Each number is 128 + 24 x the weight over its row's rms, rounded and kept within 0 to 255. Layers, rows and columns count from 0. Numbers have three digits each. The size before them is the row's rms in percent of the matrix's.

# layer 9 MLP up, 2304x576, rms 0.112, rows 1780-1816, columns 384-575
098:100131121130170143127175145113131127146150106152143101152098113136154136107140148166075144111145103105070141137098166152110150094132116118088118094108132133154140129161142118110152158085110093132153078129140197116150169120105157144128124139062099125162116179087101141139123119129154112143135143136119113126157145097107212110126195102139100152114117133115101105124090134150157117104128161158089092134100095147144114134134114175109145123116113125089123118119174173153135136146120171112125127154132125129155153130095131113126169117154128154105131117139112102149121139155152122087
096:142106105075134148149143130146090122126149126107107139132104092109131126153148178115148133122154135101151102151130148136135121162100144119135132084103099104101122129099107135161161156150162076114116099105115122104112117097121136116121170146111143132163157126108112137078146095149128131087119072122144181111117143150161086101115165141123108086132121158134156133146145114136139156094126121105124145134153122145130130134135123073133145113168126124134140115148132117125108151126107158090147136087141128130118141122145139150145097123151054135152080131097152155079130121128111127136
103:163097134120166125148108090111114136135133141114140081111093154131097113128095154165134136129133105133133103077087113157137160151081155122125095122170124069141143104140115147135109109136119101118144150112101122142139142169119152146131100113178092163163148164141054095126117107157091107091137097132115151166142128143142114096118158074157103154128122148162132154123132109134132132153033151123113112173093149124116134117105104152053123131157155152136086112147151147118129073118126134144115131149084112118164093149110103156088162105140122106148144143125121112130100108107108110133
113:073121139094119159117077148140097123103095141158173090159126146129167104111089116177148110152182117115125097136171135139120137165160138120134141125143107130135115128095099127159127157139176151139125149138088150140133086122122109125110170120139110117140092175140174161119122123095123112143121108142123160095077138135136106143129139097145072108094117118105166150174120171161127100132145102092098122103169160164099103118170150147139133085112132127116115145108124103101127142114121143135158113130112125092101178136127159118155107122132082106139174161123143144139096133123100110119
096:067105141102149147147097150080106176136129114080140117177168135154185111148107148135135142129115176178097128103144145131078143099080082120101155106161135111165113104102081092107141102146141153150100123117140134110115131093138136126133103126142119159094121129122130157134136121117152140144160126111102137131115115080145126104116131134113163104103145108120121098117122119123131115115159120143090115126130130133148139130130139117184110090100129131126151150100137103125152102100130130148120124113123156122118152123105108095100151142167153142131118112110152131117127118175093143179
094:134080107137140115160133165146131152162164133120137121144122136150094133133125186131126117115090108105113120081084141119123111103135098140072117116124111088115142111157101135139114111124115146127135127169141124096124108123163140084132157162129113140136120155102182160130162117138135130096101151094122143109123153121117137110095125147140172146127110104180146108141121115069111075124114129144101127118107149139111082124168104082093132169124113146178122131105105115140113125134139120108131134107159091170145094117146140131105113117135100105129149133185196092068150092132134140139
104:110101141107140151113116123131130139103133142143164167102098160141127157138144187152134151135129133139160135103118131142155106132150179118067107138109162123122123097113111119108095137095092115132104134089112144119150115117151118129128135079122158127175146098142147136140095136096115169093112147102115161099145112162098136140151126135156088132150129153109183131163105122146104119173110122124136131121109123121105095154179093153123167122133146143138118145168145145122111113108100138178144120108083155113177082125130121100202175122114131128140146143147114122159087091142153101086
098:142108095120145112141139057152135123134139125091114124102142135117070107114105109136141119116099124154126172122107131156114111142111103121094122118137108111080119154159107112114123104148142142125130132145128076148107139084096102097142116078128134177124109144104129081179118153138143120110154113127122136143158116143129118107126090139155107129139149124114136155148109098113171130147105099161156122161096153153119148161129117086129149111098098129132114106164194109153121155142162133116122126130119108177122141115122141151139159129182178084085160149076116129149157161131098106103
101:139165125124184127146160114144074160126130115154145098101101116143124118132119142101158140119137136117127104112106149156132132102147136103165128128137138112102167080157140139159144122165127125072116118110151132165152121126130129132090138154148100126115205167148114138110117140144140085143125082175158157167131171142110119157100122083114140110116124142168117148125130110138152177106100130119110129133125131169149122149123147104110119150123137180163072129095116127113099125125099124189149128127110157182116100141142114149118161108170158122149085095121108154155107122107104138120
097:128139131104124094096142089138084162098067117110102128171126146127107077105173087138111126125121123107129121145097144129097160163193075147098121104076095113112111122106124149149113187155134104112128132126055114163189144133115140155132084138160162155098148148119139084165164148140189153086150132149124105118162092121119148085122161123087105129127159133124146092124146119112155113143169135120152126103193119138158150128160121148111128160092132155125124164128132151129121107115107118152120113106127127103116143135148162124134097125121145133108124110119125115100117077145102154154
095:158147152146132132157129080138126105153093129165126154151107110112120137157124175122111141086121119145156138134127153144144121143131125164171121085160102114149119129158125119069183102146158155094087136149163112153140093092160128148134113122132105142156103114154117087117114126144148139138143161102132127100159160138110139168151169131093125131153143131124091140157102111110151101141130133145096136145110099139124153097093114150124143138117138062092177119084101140106125116135111146083169064160197110143133135115131133147106125129083124137128159145141110152059089105129164186126
093:195129095088117112131163115173154111140111121126148124097105159125145117136123109114112091116121181153107128159176133140096084142127110147167134105141115132107143135157153154124121085175138110097170138110137146113138082143093122104117088138107116153171117130102100136136124117169138112120123128114142138170098127129114098127097122161157120122129160111146095130153139094126142119109113149129078157111132153130166159089151144165169116131172118090124117137156112152133168160124133087091113115131136130123115143141166123141142128166161126144102144130118139126180131130131089149135
101:128098104135111128142079135108139138095101158150125139129126169139120162148145121117175109104092172065106136124130140190114101116129103141151146154155174139116135138133122141095171156149078088140083148130167152145102120127123109124148074107139128142112113125094131111107109130131115148149159084114122216113168141162106126123144108115157098077135125084136114175124135143130100161097120168137094139113188121117155101124092151122142129156129122153134138157186107121144177116160144119100185099142132110107131105141128155119143138095088105121123154124104123175103127152119151112143
109:116130101168142120060116113141084107132098110166124116126104109126119157128123130115144138105171119143118091168159109130127124144145142150166129130078096136126117140098165128066160098096175178126118131146160132138120107159160145133164161126149143145160104128131156132127141204135123148147131135133070116125121136138137141123100142118107125089128168099132114109141110116095123121124138147123096139125107146123142152149100116115114132126133155162088158128138093150117138137185134146116142115138115112096127150162037137102158133149137133130106127129141132107147132134114136106143
090:134090099109109133139139142086132100155104125081179120140145088174158125155096149093121128130170136134103149142126148142181146134135118146106097148120091137152128152114110101129149111132133104100136186115090126136121153126121118186115153101142148089143137100128140106102146137123160093138115124091085122150129099117089110160181163111152143146141099140082086131151121072161161135177116116148139121177176135149165108136128131117141163101089110132144119100153117129127126127143125111165125105131140128101167108125121145068132098146115143160146142142093141113121147133102149113172
100:104164118127128098123144102124169119123144128146151120109128137155101099079080138134136171139099168135122128143084084146161122146125151154112136144144094108134115114108128101102123111116182118111110084123165157139152140141145125116131155128135180158170138104134129144149167109125116111109206096165170140169152104120109125137087094113114142141137148101148132091122107167147087130127148108127152163158163152118106142124138172152094139118104115140139136155096101159144137138145106165151154155133124160108108134154109124110135137149141114137153135151133127161115107171164152144136
098:113115164140134136130112101100101123077127096175130094132165165100133110089171103132111114121163109107117109139162126085127111114106111108110155166152136127098132087132132103111163129122078139128145128148124139116146120111090143108131129114166123097102130108143106038170128178143193155112084125136177099140157112141105106114106140096156134127148137141176134102130124093123107140094127157095138117127144120135184155138105147142136166176150119128155138155161112094136121135115147129120146167130135091119144151138110112182122119116084119121113118083154161159134074085138143127142
100:100133128150126111116135101101129171110105092138116114135121142123158134107120120178123150153110092127126158130116080116173116161147159142109096117135125104117123084095144114165136137147161130121109131136148148129097132143150126146129127153125124146103137096174100118103135128123096112156171107137117150141128148129145176146146112147150131106048071119158078151155138154115123128150107064145146116149120148079082111049121073116130128148105103116161140126123074106130102143137132109124152114145109204102129107143203108125119124141182125111149152142145106142127117130121120111103
095:154114146135162123099119130137134142147135130160142173085090104100095086144142128141062161118142167098117098153125149099105112119100060131130124119124145100177181084107131129133103114186147140156148113144174121127118145145144113112124135155087120135074108133119142128108087108129122163161159123096132118084104147132168128116139125088126095104160159121124116142129119110148130185083119167103119090146101133180149144139131112101143136139112096119164117139137143124139124158065121162158084135162140128108118106110130148115134095133124156149148073099081157116146113074191133125150
094:136106167129130157136093122156112112131128073100159144134148077107123156098161091119113118131146097118126189116115138134096101164097098066136135103112187110113132166140129118105149180141131141159124136110118150135160130127099143133094143101127143085128105053150169094101123149158136129083120160143117071084139112112126138167166148091095132074109106145115099154128108127121109146147088104176148099100148111099132135134129160151132128116069137087149117122118108098136143143146151148166098086138100117109132137132135133191131140169132118147136129124116146115102158078145110153114
098:083106144125150087107113134114167085095157151161120136113099115115074100139098147142116105149137129157097124170113149114167135153124150153096164103110159093124131099105105145137114158072107146171186119135108135092120127143115120138094129121126135149132116066121158143155134122119145084093122136125111117142122161115111124139096117166189127110138095086161116069129139126180135105121146189168134102162205131116168135098129106136141105153117158184120156102097125127125096163088135122104149129133099058131185087123146151141114162122108143129148092103166141129130158107169132131142
099:119079153136106124080154092131107170134108126137136120095131161116115105133095112150149114097163146096151112106130083124145123152150108147179128099132104152150142114117114095144108150099102135117107112116115129089106109139119112160120142139120116102099144121147125163120138163116177130096130126099150166144112200172143090155116128126083101212092129143126145146070089066096162146093133149133086157098113170102201110123100140108142116119141108135141131119132130166076117101134115079117147159180048156137065166132102088114139131102145116092128127134120104116135071095130090133091
106:075110157140172118151127148125146105144101145118100168094110120107093121132129105086107105109138102118101097128103142142099107128123186108117101120128153160106165155145129150177114135112153102094155090122128096104122115107134159123131102149178089122143113132140116125123100143165170116123119108143097115184111088122181128211120111143125138075130136085102103094113139147143116128125137159140092148130130152143109089137145133119124150113153116126118140140130113113137208118123165102132116139162112139121126096137109154099135166148135140104154122099141123071139164125109143142152
102:133148134163143139161166104120113119078124122132135133123081099128144129125125162104107114142174158122116140161112115127134115127114121095120136094118097153128132082084142134086101107109111158082137077059103141108110133106171137137140152113122121118134152146134129142113131141099128116165136161145120151122134139130121125123117123153130157136143110113134099134127131139123125086132078093153099170156146154127089126154098109126117106171154155183101142116078126112142174112113156086094145109117116118183107126110109134141098153100167144169134102135154115107106131111139141136154
104:127122096121159135129119123121122097202132149167096150152100132135147136112119126101140131126136160097106162120116138131149136131109102159141118112168141125133177124090127129120113131172168108107143100150123118121092145152128087152095165091138112144122127131124145135130141104136131118139158129151135188099144131164116156088120159166101119090131116098171110132136118123187155148110098144135140145106093141114111152133124078113113134121145088120134128140132124140109116086138153109127146112170146151142144130138112136121137153145119150138080105156146097107105133118115160162141
104:128109144105123134132121111156153116148155118094164129139142122105116085127114137116132137136135101101128113157147146115153109109108100123105106117160138142135149145115111074089129183107117125164166168099090143133155112130129138135111083115179119145070087116116115135082135104137138093117130169147131142141131105147127072172149127133093164165099154117153131134159110139151111140103126118159090116169118135146091146097105105128125089174156148150124138132079158150123119128143124162123094057147069128114113147162160107149125100098114163152186136114136132152116111100165151115121
108:153124169114092139113136153145095130083146126126120129139159102140097172087126121132145092134145132145139171109120157107141133153098128080155137100123127108113144113103126127127077169113145166110145123095189130146146116128098131120123078150166138141129101121148096093170173140128136141093146153116142094165128146130121136128134191120106136099116121157152136104159162137128097189159143098147108117169139112135128095141119127093155102123144089129122113120130153099130143116114117126126096079158117172143130122121134076144135143123117114124127151093137170089177107122143153134144
101:113119134116083144143126125157159136109130111078134150117138144110153131162131153079127083136113084120122131127158151149081134161115080102094143122129091114088147123162138113140145121089149143111106153113127101120146116099156109140147119118123190120099099138101120159143108156110101095169136104129107129110133110107128078157129129110137153120114131133157077089085143154118137084128123119127125181161142152077075120117156104114113100104155152140154186159146141116117084103130156111111119103174090107145114131139143108123151108133137097139098117156099103114162141141171156126126
103:160155150156110108155142157123104160146124154156172131159120126111125140149158150120159123164153134109113134133128108146120134163119100130109123171164121142151105115130117134108093110132078103101101098149107130148074178166111114142104215100097128147099114151098120104149142123123158150114165150141135131150150157113125119133137158132191121134165150178111114091154121103117135159138144156120161097097154123080209188119113105105080166156145111131118144170122119115134110108109128115098116129143165151120152129135118162142146112135140144120141107122149104112116104143163107130183
094:115145150154134154141129143131133118143133097181147117111165110084117146120120125125098075150159120092161107066114121116127121119121107130129149120145116157148132128133096128083118120171090157118132125069106121097133137102109153071142135113165124138099136126085157148124158107170127111151156074155138096156112150144135140116081135142132133109147130128122102081094105106130140099099136115111103132121081195111160119159153157124139117076123149138120160135136103138152158130080179151090111118126141120115096122132165121122105172142152123149087123116146120128119124116128119091106
099:116143142148122142131089137110122169162102176096142156119198138149169152151092148148128110073096138118111102162130178119126176132095151095125126151113146150126126109092142104126089124147122119114129121166145115125099128156184131144163116144127138118110129124137150129121123156135138116152146109121079156140134118126122102189126113139131106133154170120113118086134133132096151123117184145100148142142124141150128143126124157127167113074145108124142141095129121113149110135153156125130129132132109142116122167118138150120141153145147083097102160141148136121082148156121138126102
095:129137134158129106129164109159092130174096126117116131127124097130164142095112106170107114151132132146132118149133104115165084158103123174111096135119139166111147086144127130091139119115113138066089069091126128128122136150184134138099131143152136152100111149155140126116106142088105124142155145114103111138099104141111142138143142140161138152102092163147131152163181108122081105130114137123116083148101158123121088126161137141127176094123091125157131095169104104098143123103171135123154158078093137131101130125092141170145193102126138098114095149129130128163139096132154140149
093:133104140140064128088172143113103164137152110110116168134173134137119132119131126117156079149145130155101114094132139111099131125098095126124116134110084156084107188113088094142102086148145138092181100121124141146160149138139132164102151140121125134076125125108135148137115110155099104124112124122094141146119098114138095139108156152097122068166154153116129113171151111117122123132160113125153117134165136105130124149161076134132150113129153118109123126150172135130163114133150166118130116146128147075150115142107165121128175133054105104145117134123151121105118120177114123115
104:145145114150074142153122163131188135124140142163139098157144141141138118119105150150103099122170114151093127114156091114098076157114154145162123072130152075093095175144095126143105135122148088122093130124084085163143134148160188115086095127144085074114095151150117142141106137111158122109116119099110147132156136161127160111144120137137181125126111135128143083129149110142124119135083139157111135111098092089123131090141119092151131119122122143121160125134137101096140105093142141117167136098134155139140109137079140120134137116120146104144152117104148135124114104131159135133
102:084123130124103160124134119120115126071137146122155121085156135162145144167107163155164129134103131121097072121125140116136153174121127102131162111098171117126117122137137142138124129142137110121124146097110116150126104162172103118132110110130129123113128105134131149095148166129182092129140110111142155139135154160139128089127079136117103151125115129117163125082156117140088127110143116100117097135117131135146087144103141154165159127113122108132200140176097134102127179136123151100126142147140128120124081115122083102140128141090125080152100129126133163151131112129080093114
088:131167133104137091071144108133135130173122126085101158109088150177125117141129126136149120144100134121103076108108110110111146125084138116141137094096133162150140140088133086118146103103119119110134141150141167090161147198155110093153139128149117184090154133142120140107161087102098128098147164123141171123153130117135139134105167115124086119110143107098101141148156120135136162113054126195118113136148148139125124155138082150133124146125092110153130107122112125172134123109119130138143133121126096115140106144148137112122159119127156119121139135166161137159151117110132135147
100:132117146119105138115080104085171122088129111137110101129124103125114076162163131119110172141103091114098126164115098125175149138085088098103163106102148117128154106167187120171119170108129163082120126167158112095117122119135108149120135130084111107152116139141138133089180117138125157146139190165136137124123110131122128106107151124111112129121124170115116114142102137096139131134122131149142153073172151121115148154101119150081117119110174132140114131117104125134103136143140138146111109169107081147081151117129135113109114076172109169137151116139152117156146129132117141115
# layer 9 MLP down (transposed), 2304x576, rms 0.122, rows 1780-1815, columns 384-575
102:115133149126081094089103137111103117093141162086165162115118101111152118109121125110117102083091185131138132129123147177138137166123132125130075148123117156160146152118155109134119096141100080155129136128122134118142154166110118096143100132144134114124108134096142115094131109177123147175088117124140125028169121139106142155140117126137112102155130099112092101140117133144114113132124146121125126147120129114128129131121126068137164151134101122108129161185126149089146102125089104075140075148134113124100121135154109134124138165097148124154142130134095118099106122098147087121
097:151138110126118113146084154127112077115186098153116135114121154114139161129097114123096088114134123116152101129139128093127127127170153166197131161112129126130089125120123125113129130148122118117142117136116104134113088140194177173099098107120141127099129124155120110125114132101118093079138164150154135122134165116143124133101117126152117124121097122093126164133076077150132104161132122157127132102135129127120077154137119120144139146092161148123113147098102127145130131133115133130116139159071115146138112138133075125127163122141160131123117115156109109135106143099138086095
101:122085143127146145074130093140130147095174123157151147152128124103153151138155107119147126085114101139127091108130156154166145126143106141119154170112099153112109141121129115146139148111143116128105155152125101110125128144111144095126151152080099114132121174155124160156136131154078144115130124113109131213118123078117099139130094127176093110110158125142126142101160088125081099172151106094118197112138121077123115147113106124099189140134095120117109062123151113074162089111115105133115087147169088141120088107157146107138145123129122157124106129144162136132114105064104110108
103:123159127102139158137119104142099109094121135117161115168170115082137148114196103125151150128105119087179170096147113097149087126160112104112114154112097117147156133125141146141168096100124121170121134127138128131113126168130156138099126169134161107171089146155153102119118102108095128101080088131086101112099143168118129152111108129152105070126096119097126142102150108129125161129133117129134147155111131146116154156132107124094124164099112126104126141152110124137116136127099130145162096134071111101108154126100108142127140089121159147129168084141104152149133174120084124149
094:144127113138139158130157143097151118150127101134097073179165085080133161169144122068128098126108156097135187104101131133083119117114145115151117086120128146156147102152131119092135148120122141111125126132140155160125116124153155139135091104134106126120137124139119146163141118108106139121117156095146131142129105119161115109147097121132091114078127126157144161066131117174094139139118115175110107148136172139076125085117145141115154153140131119127151075101118160146128144152132130082123137163128143148113124169145112074166117133121127092144144138130096123130163101118122133157
097:153154112136139131146116080190138140127123154104139094133145112134116099093151149105141091154108206132118137139140121143113143153130111115139124151133111149102155177130165141134105125156181119119153123068133092123199110138109130097178130126135122112045156075119123110107107089112145158152182131133150117111101125150131153116104163151130118135124162105093148138125100095135133158105139129132135093141122112141144134118130103127131122145147109150106143160141143087137147095119120129122118129112137125133126119140138097142110139109096149130130105101128150137108086151152129147132
106:135155131182140122104170187113089164087118084136093148110125130204092172102126133116155124126123138136124141121047114125110151111142145152165097086156130084136104108150145172099118116114189135146149092096126166154143115113153124153123122138111127141092146107148145119112161123119114124159129133083113124118135070131136106136081116096119089114136115165145100137104101147142146104131106137134161127162128139112126110108141162174100125092140109139103105149104125135113126126148101144119168137099146103111154120127089123116117130145098131107157152109197149125113135087099113131144
101:107091131144117140126157100133177128141117147127122090136098126144114089111134111160153138117165154121116054113125166144118149154120192134106139136123093125102121113127078113104114106126104121178144143143140141143112135100135154111149127146176152139128136164148126133167132112121090101136135155110160130119098144096132078143132123067090111081130104103126146123111102133111099133104136132150089154126143105105140125122141138117112136161115140166114136121103138124113139103146130114081115120149140149149098115121082143109135111100139140133159114123114140100116165096143129100124
101:128126144181127136100138207118136136152127138079074157110118118105126139141142130139105110095101148116130155135168117154158111191135138085093134120107124167092147182145113146143128097127138131108105114099119124115145142117122097150159129103178126164089127117108125103163121106141101113169161133112149140116135126177125124157194107154141148107077117129143116092086118130134142116089165134121123082136088111135115118183131171127129102145105128112137098147090147127099153163157130113112142113128115151118143127114141108130105116164100157117143146115126162132143094095148096124149
097:125145129131093119128123134102095143122152116112117127108115116199147171118146116139102108127118104135115135150152117165144087142130139125115144095133161131136161127094139070132175132146209123101092120126120123118100068102086117109076132085134085124118135126116159145090142136135119141101123137141088142110118147174135132154138138146157120079117104120116135152085167109149119115153116100134133134082129101160121102121113131148114080122108160092080122111154134101094129116105126096089110106097111083110107153094085131133131132146141149111138143163116136125120171112124145113132
100:114112125110115139125098096085093125134155135132113125131109123104120158138130114118109119146117113106129128104107187130116116137156140179133105112140126130155128076170155105082145152112132137115122171118140100071128153143146107114135113145126148107143145152102143103114098105124107145063188117121108123142167132113097081138098126116099081129154131138151156080141123168132134122081092124115159083150129097125127134122148136130146199118139098083134089170099094117127142103159142154100158116095124119093072124135075132125123074107153134135131173140153129115164116123119140128149
097:177144168140125110123128127124119101134145091142160139105105122159148122130122099165155100156114141152139100140137131131140120094144107117107108077133113116147147138139157136129198146109136178127142144161116146145137107140119110133152123159088111108158084139139114142127125154097158160099143123117106093150125113141075125084145089140093116159111090123111140138165125146106116102142141132081118161142108114137137104155078088099091126153105119124100162153090141114132120147129104083086133159143165134144138113106127113105132126086152145077115133140102103144187131104114127123117
103:165143099119116099083149078142141132092126118127154166115159107132132123103128090136162108137119089158118129138134125159146073146149099132135095144126153138087140112145112114122120101149144138089093156103148135159146114097124120157132119150189104072123153154142132109123127121107091116129145102110120171124160169082088120120143180136090106108153155129125130104107131119119151128125103170130173103139147076106179093132133086188125102180168118115133128117104113118134097146132190110090100155097142161106130158141108140136075166112194117122100132130132125124126128112133130137137
106:128113143140121103132073106101120122137116153179118117162131130143132144132127137106106146133143161109092142085165129141158127119106159138120111107149124121124123176123149101142120170126149121128107163118087108186109147129133115101156058120101149125131126141125131126118113102099158116094110135128120137142106125170091102121101126138088134152119155148104135104126126114114177122093179152108117100104132155123161109154114155151082135165169134166133148114200119108094147135105118097146111124128106164134142173109122133080173096134119115107156154110107133076157095145132100141090
092:149125070123115112143160180112151137148117120136111113105094117121146117151080105121131124120103145135147135087159110154118102120101150146140112153119128118136135091148123104108147129118100119160139099129115117101153139103165086128059120155083093118134132129165130148118127123119100160163095094113156100109147165134112158082119130118179134114116136128118083138120122128107118082124156135113115153153140130119131153148148145171156091097124126116113100121148142168117139079163118119121106102174117158135122121127083112117146079127111155157113138138111124066119139109142140140128
092:132136158156115157137138032109098106109131073139136130117117111128063123067068109114168139127099128120168100114142155127119129121144123065137128148129157151103143138132128147116111127115096166128144106127085117138127129136166135114099094180167121092124107156147091081153138141119110125145144141151149099138145111123119137151151115114093109106119135129083149108142150094121116139101121156131092116108119117105104141163126124109118116138141136099108087084162095105103073146084124107041111157120129110170081129083123146109133141087123119156178145140135104108132133126099131096124
108:156102126149153185129143155129094097112115067158154119117102132137126113127135080161119128116106107121107135133162166094117138132116117126059089096140145133108153144118137072113193117119110143146132146078128124124093131104144086111144118096164118116131106112114140089113122127084146059101168134148142165145139153125118127112152175140101113124163089132145140166131174118103139106137127152142147134113118130141130113101141138120098144128136134156139133167158112130142140122128073129092104144147158111108156129165140052131116125149131146117117083141104132127147136109114131141108
097:114093153142104126143139169106134093112122128067111078143121097082124175134166125123178172186119138096115124113135132141127157144115168142120099054107119145174157118099134170106115107117135086130145119089084163130126117162155134146153106095145109124154155101114157105138142121132132128148158139148095127109150119130159125119112150085127092138140085131122150108115149117142140114122172144122119131168125154130164109194159105096132110115116119137080157139114124118125121107146114112145121146138113097131150115098086106145069141177129136098107118121148151121125100155122084135117
095:120155138110129130120118075157132107129118135091137063110163109116118152144117082178100124146123127102163166139117132161131137091120140112112126126078135163112107128119134137112102164102095102104156144125108087133119121126137165131154128163192134080144107109132135086074127160101112089136107158109148177137132120148125098105171075144154138189105106129136117108125161179120135094158084132135143147095175113127121097097120126084134118142133123128185115119136123106123152105100146105149133093090109130108124131131163124168145140141163134143068105100164153132111118150109153115140
101:143113100149143107142094138160115129106094112107102135080099095120075121096106177129136109134109112139113132106101136083138161149110123128125169132106112137151111137116084121122120183130130127130126131129100084195108124115124120178107136105134124116120119093160122148122140116128136173128089174111132092095161091146113143127106125160097127139131150155133140160098100152123114146096148102118139150130134100154123117133127170103153117099102127123141136114111121050184138084108121137148168139108116177130125128123120127170109126122143163126122159109109129181110123107130107115117
105:094158145150133150097124140117160208113145119144142157166147090087145144126139136088140120156110108138140147131107113105139142155135142117141131118156161128149127136105129104116155108131134135124159126127101125137123106126127123107122143109143132033112105136113141143136107120127113072113143105177142137135167152157136149126124121140152132159103069113135167091128121084150129120135128163067125096125137099123125154182129135140123103132124162124124104100142086159158146168106170084055124166147153113117093124134074147136052119136123110138152170102121143183083093123136097135123
100:116115102134110081149143148092152154144132122137113169110123112160108133116135153106102145094170061117126101104094119149103122078094159128139158118101126115129106146125156106163118145125110136189113059133153160093098119199107154129107116125197122151117143105129102171124166090178119145137214137110098157122139123183124094141158090114133118104131145133151085115126142118093133099172099128067141142160090123129114118105137142125172159159136145140142107147187157128127142126143115135091166140106125148090101127110138162151147120107149135107135103197114103123108118141123127127128
103:109129127172121110135157141133152148115117158138131164114152147137126121165137145145168108123144138148151103106114150145116120088203139123111108131116105139105128162132141178111133141080131097109116136129110130070111085078099105127115104118151130134131110132144173122114102129144132176109113120151068088169130128126148143108139133109103134130145088124105118139148093123194081170120128132142137126140159102113152140097164118120113126087139154154099113116108157135088111151195105119118133131145102104120143103131135162116182069112117085145105118118161104143167120129152148123126
103:112085092144113176099113173098206108111146143101131169114118083128104107089135134146112121146139114131098093122171142097117143128172186111108114135113130135126133170114113109118112120140120156133130136125097139155150168139159155152157075127176136136156115125127139126147139115100118134129123119134099112138155129150119090086127089091126132137146149168097083140137141114140117121087137094139092146123161133115092164130124122125136146141059159143140113112117085113125123103135099130100108139096115165119145134126103123131089122112128125148115115163131135143117112143120146108168
100:132140112113111152132119158064100165116094130127144162081111131159130140106101138151123139115113143117086119156185087139087135131121139131152136114108079149126162122138132139132107163119115117141118100091119119161109155123123115126121128126148136062136116122086144142172126099116156097154131120154101105114137128155117121143134145141122100090159126134140116086098163141156102154095134087117097128116142108104136121130137122099077091126141107111108140161141119095138115155101126074131125095083109167078122134133106138116106095103114174171117142118092094135103101138116101122126
100:113159112101109143095092111109162111087146132102052088163129124129126128081101118122174188141139099151124141140122165127092139190108105119101132185148123142147083177190091141158111137136097130149067136120167139143132113140131136141126093165156133136153146104173097095093089108137098121126164118113135128124134166127127122119105093146129144175114103048097109143124109159151139166172180080132148109089133147100147107111144133169124120162130110140139125120154133113114131134169121124110142117128135130160151114124167125093113157097105076131108124129097170137115143132131087111123
107:131117143112072146083153138104136170115099126121101129119131116120112114051135079147125112103117149119171105128156166131144106124125123114114098129102088104123143141110122116151118138176090105131134130165123078108140086165104138100111129137146078134123083163161149127113158137156149117099118151146135134112113081111125175126124142178166120117131146147130182110183080099108148110096157119123106132149125116128131138163088157100141086210118185150102094145139132148138128112079101108103147108136142152120134116159128124121146134101146141131131111131155145103135111151136094126147
108:146161111105116162162128123125127125120124077106092149184126104158147151110143140124087128141120114112149126134110142154125155120140073121137070142114133137110123111122115131124161132165144125165139075121131109085122099165163121154186139109117130116141130199144136111107111125134149097095133101107129103081145117151100136149114093114142125082157089131202136174142093081103123124103158163136128116123106108138114116133128145143128083123170087170120102115105140137128123100106152104080116133123144078126094114152115096115136131129132102123126118124121147127146148106085125148140
097:156151123117113111142136185123090057121111111136159119126124133162142190175132124159100099149173092112123121123197133090178123109132114098093111106165138142131123147122088112122126140140176113167114106097096155099134151127110119121109147100129109120148134137149137115139103138127148135120116155096096110136130174116102113124125133073102106139083144146088105137160142158115114148115137087112147124113163113117145107140159139105149136150161118112133064103115131181164175089123075065143102147124088112120115101144112108106183179116096098146120121139103099135159130152133127156116
097:129131128156120185134126186143078117112131117113107140150129145142154133126145113129115121121156094160134104151130211083096121063122096138137109095114112127114145113103112133122132123117150146118146179116148120089132168072134100101131080128125147111152144122138132077138107077100143195114108117130138133111101141116114113128108105118130131110195111110101114102106154121158146152117156122104108116117119137105124111174141149125083117126090147166084074098134141109153099150117110098122137142103140139116086145134117119155095141104098120143150139125136156077136143148125140147153
099:138142138135125143100133149133141122155115166093092126146148153111184098138085111126123086130143131158076151134156152115093112109130105131123152140134118141130144151106143134092135152135120103116161104131126118154099146126141097101110108143129100132088102168136119137115108143134121156159122133121097116134126127137144158105095113101168103117117100135117096082082136124121117177133138129151129104128127152147138110099138150131118106152098124153131124131127126159158129086129177125112123117140128122125118129128129098098118107146131167140123093111151115083099158165159129151072
098:124143106121122167152179131120132102134135116147094151142153115093121076132110122174076099196136118140146128123142129099175148111067146097113124134138142146099175085141123127123101088117083148146143121162116110118084114143163083106144131094129124114130121134084094147097098105136087126119134139105116120105131136120093121127129104126134094107127161141124161145106131127082147099136134119098135126137112172110099128109120162102090150110081140090122085117115125121110159124101147122157119112107139155141094136180130092151106130112128183131144175115140150121177094156114138105140
095:128159105096130104122140078106114139125119114086136053151098142056103143129099125140149129119123121110120090133122132108117118108100158121092120106115127099160114121116137099101132126129107141159133125103113136130106130099150088132105073144140178149143168134152119132119101153121108096122123136102140146151083149164125161090138147132144146140105103091139143089123066097111116138147136089108143109127127105139180139111150145143110107174113095126094117130132134131099126148158096119121111101154116112110107108073160133120101149108164144104124142073123164138131129122142128101151
096:157123128177103096072147046104119103159121107079100138150080121118119148111133109159173156166097130105094143125106065167131123145144108188148177159128121149103137114120146158149172110098143165113136134163153117142091121089154128098109117107164142151118091122125090147097091112124157046208137146067128108165149142131100130137125128114100105183094085096154132071132114118143115111158130096174105158121102140138121122140072104101114141080109154156129069092130143114128109082131109132145170122126124125140109081153120158126131108159120117170164144171119159110098149130150099099111
103:116138133125146160135136152118165181125150139120127126128078142135185152161120132129150126135154127153138136151117109095128124200111139086144132118123161106133143149134146114131151114098114091123145162150104163098146118167098159106113120096137095129089129156134149125088121121125156091108127160138097124121128134162142149132117121118146144127147138157174186115129126143089131152122093090087116104119109107127113156165121146144132162201120089111164130128127127098135105146132119100141112118177113090136116087128116120188142149118137094136130112096151112106137091109114127105147
090:113112153101110144131132156161112137143135130076113121148113153151170133092117123157136173130142132163114093162125098153123153118157132101169165156152162119140085150112144100150095148120163128122141183072080144160105157119102138107090141180116110122130096112149139139167113118120088124115133096110091161111103109110143113152086050173118123141136097098119138143131116124125106096103145114128132147164130147122054126126096073088106113145163097105122060155152142120161131091108109162122109140112117102112115142162112118123162127154130119152120063071133110104141108104129123110148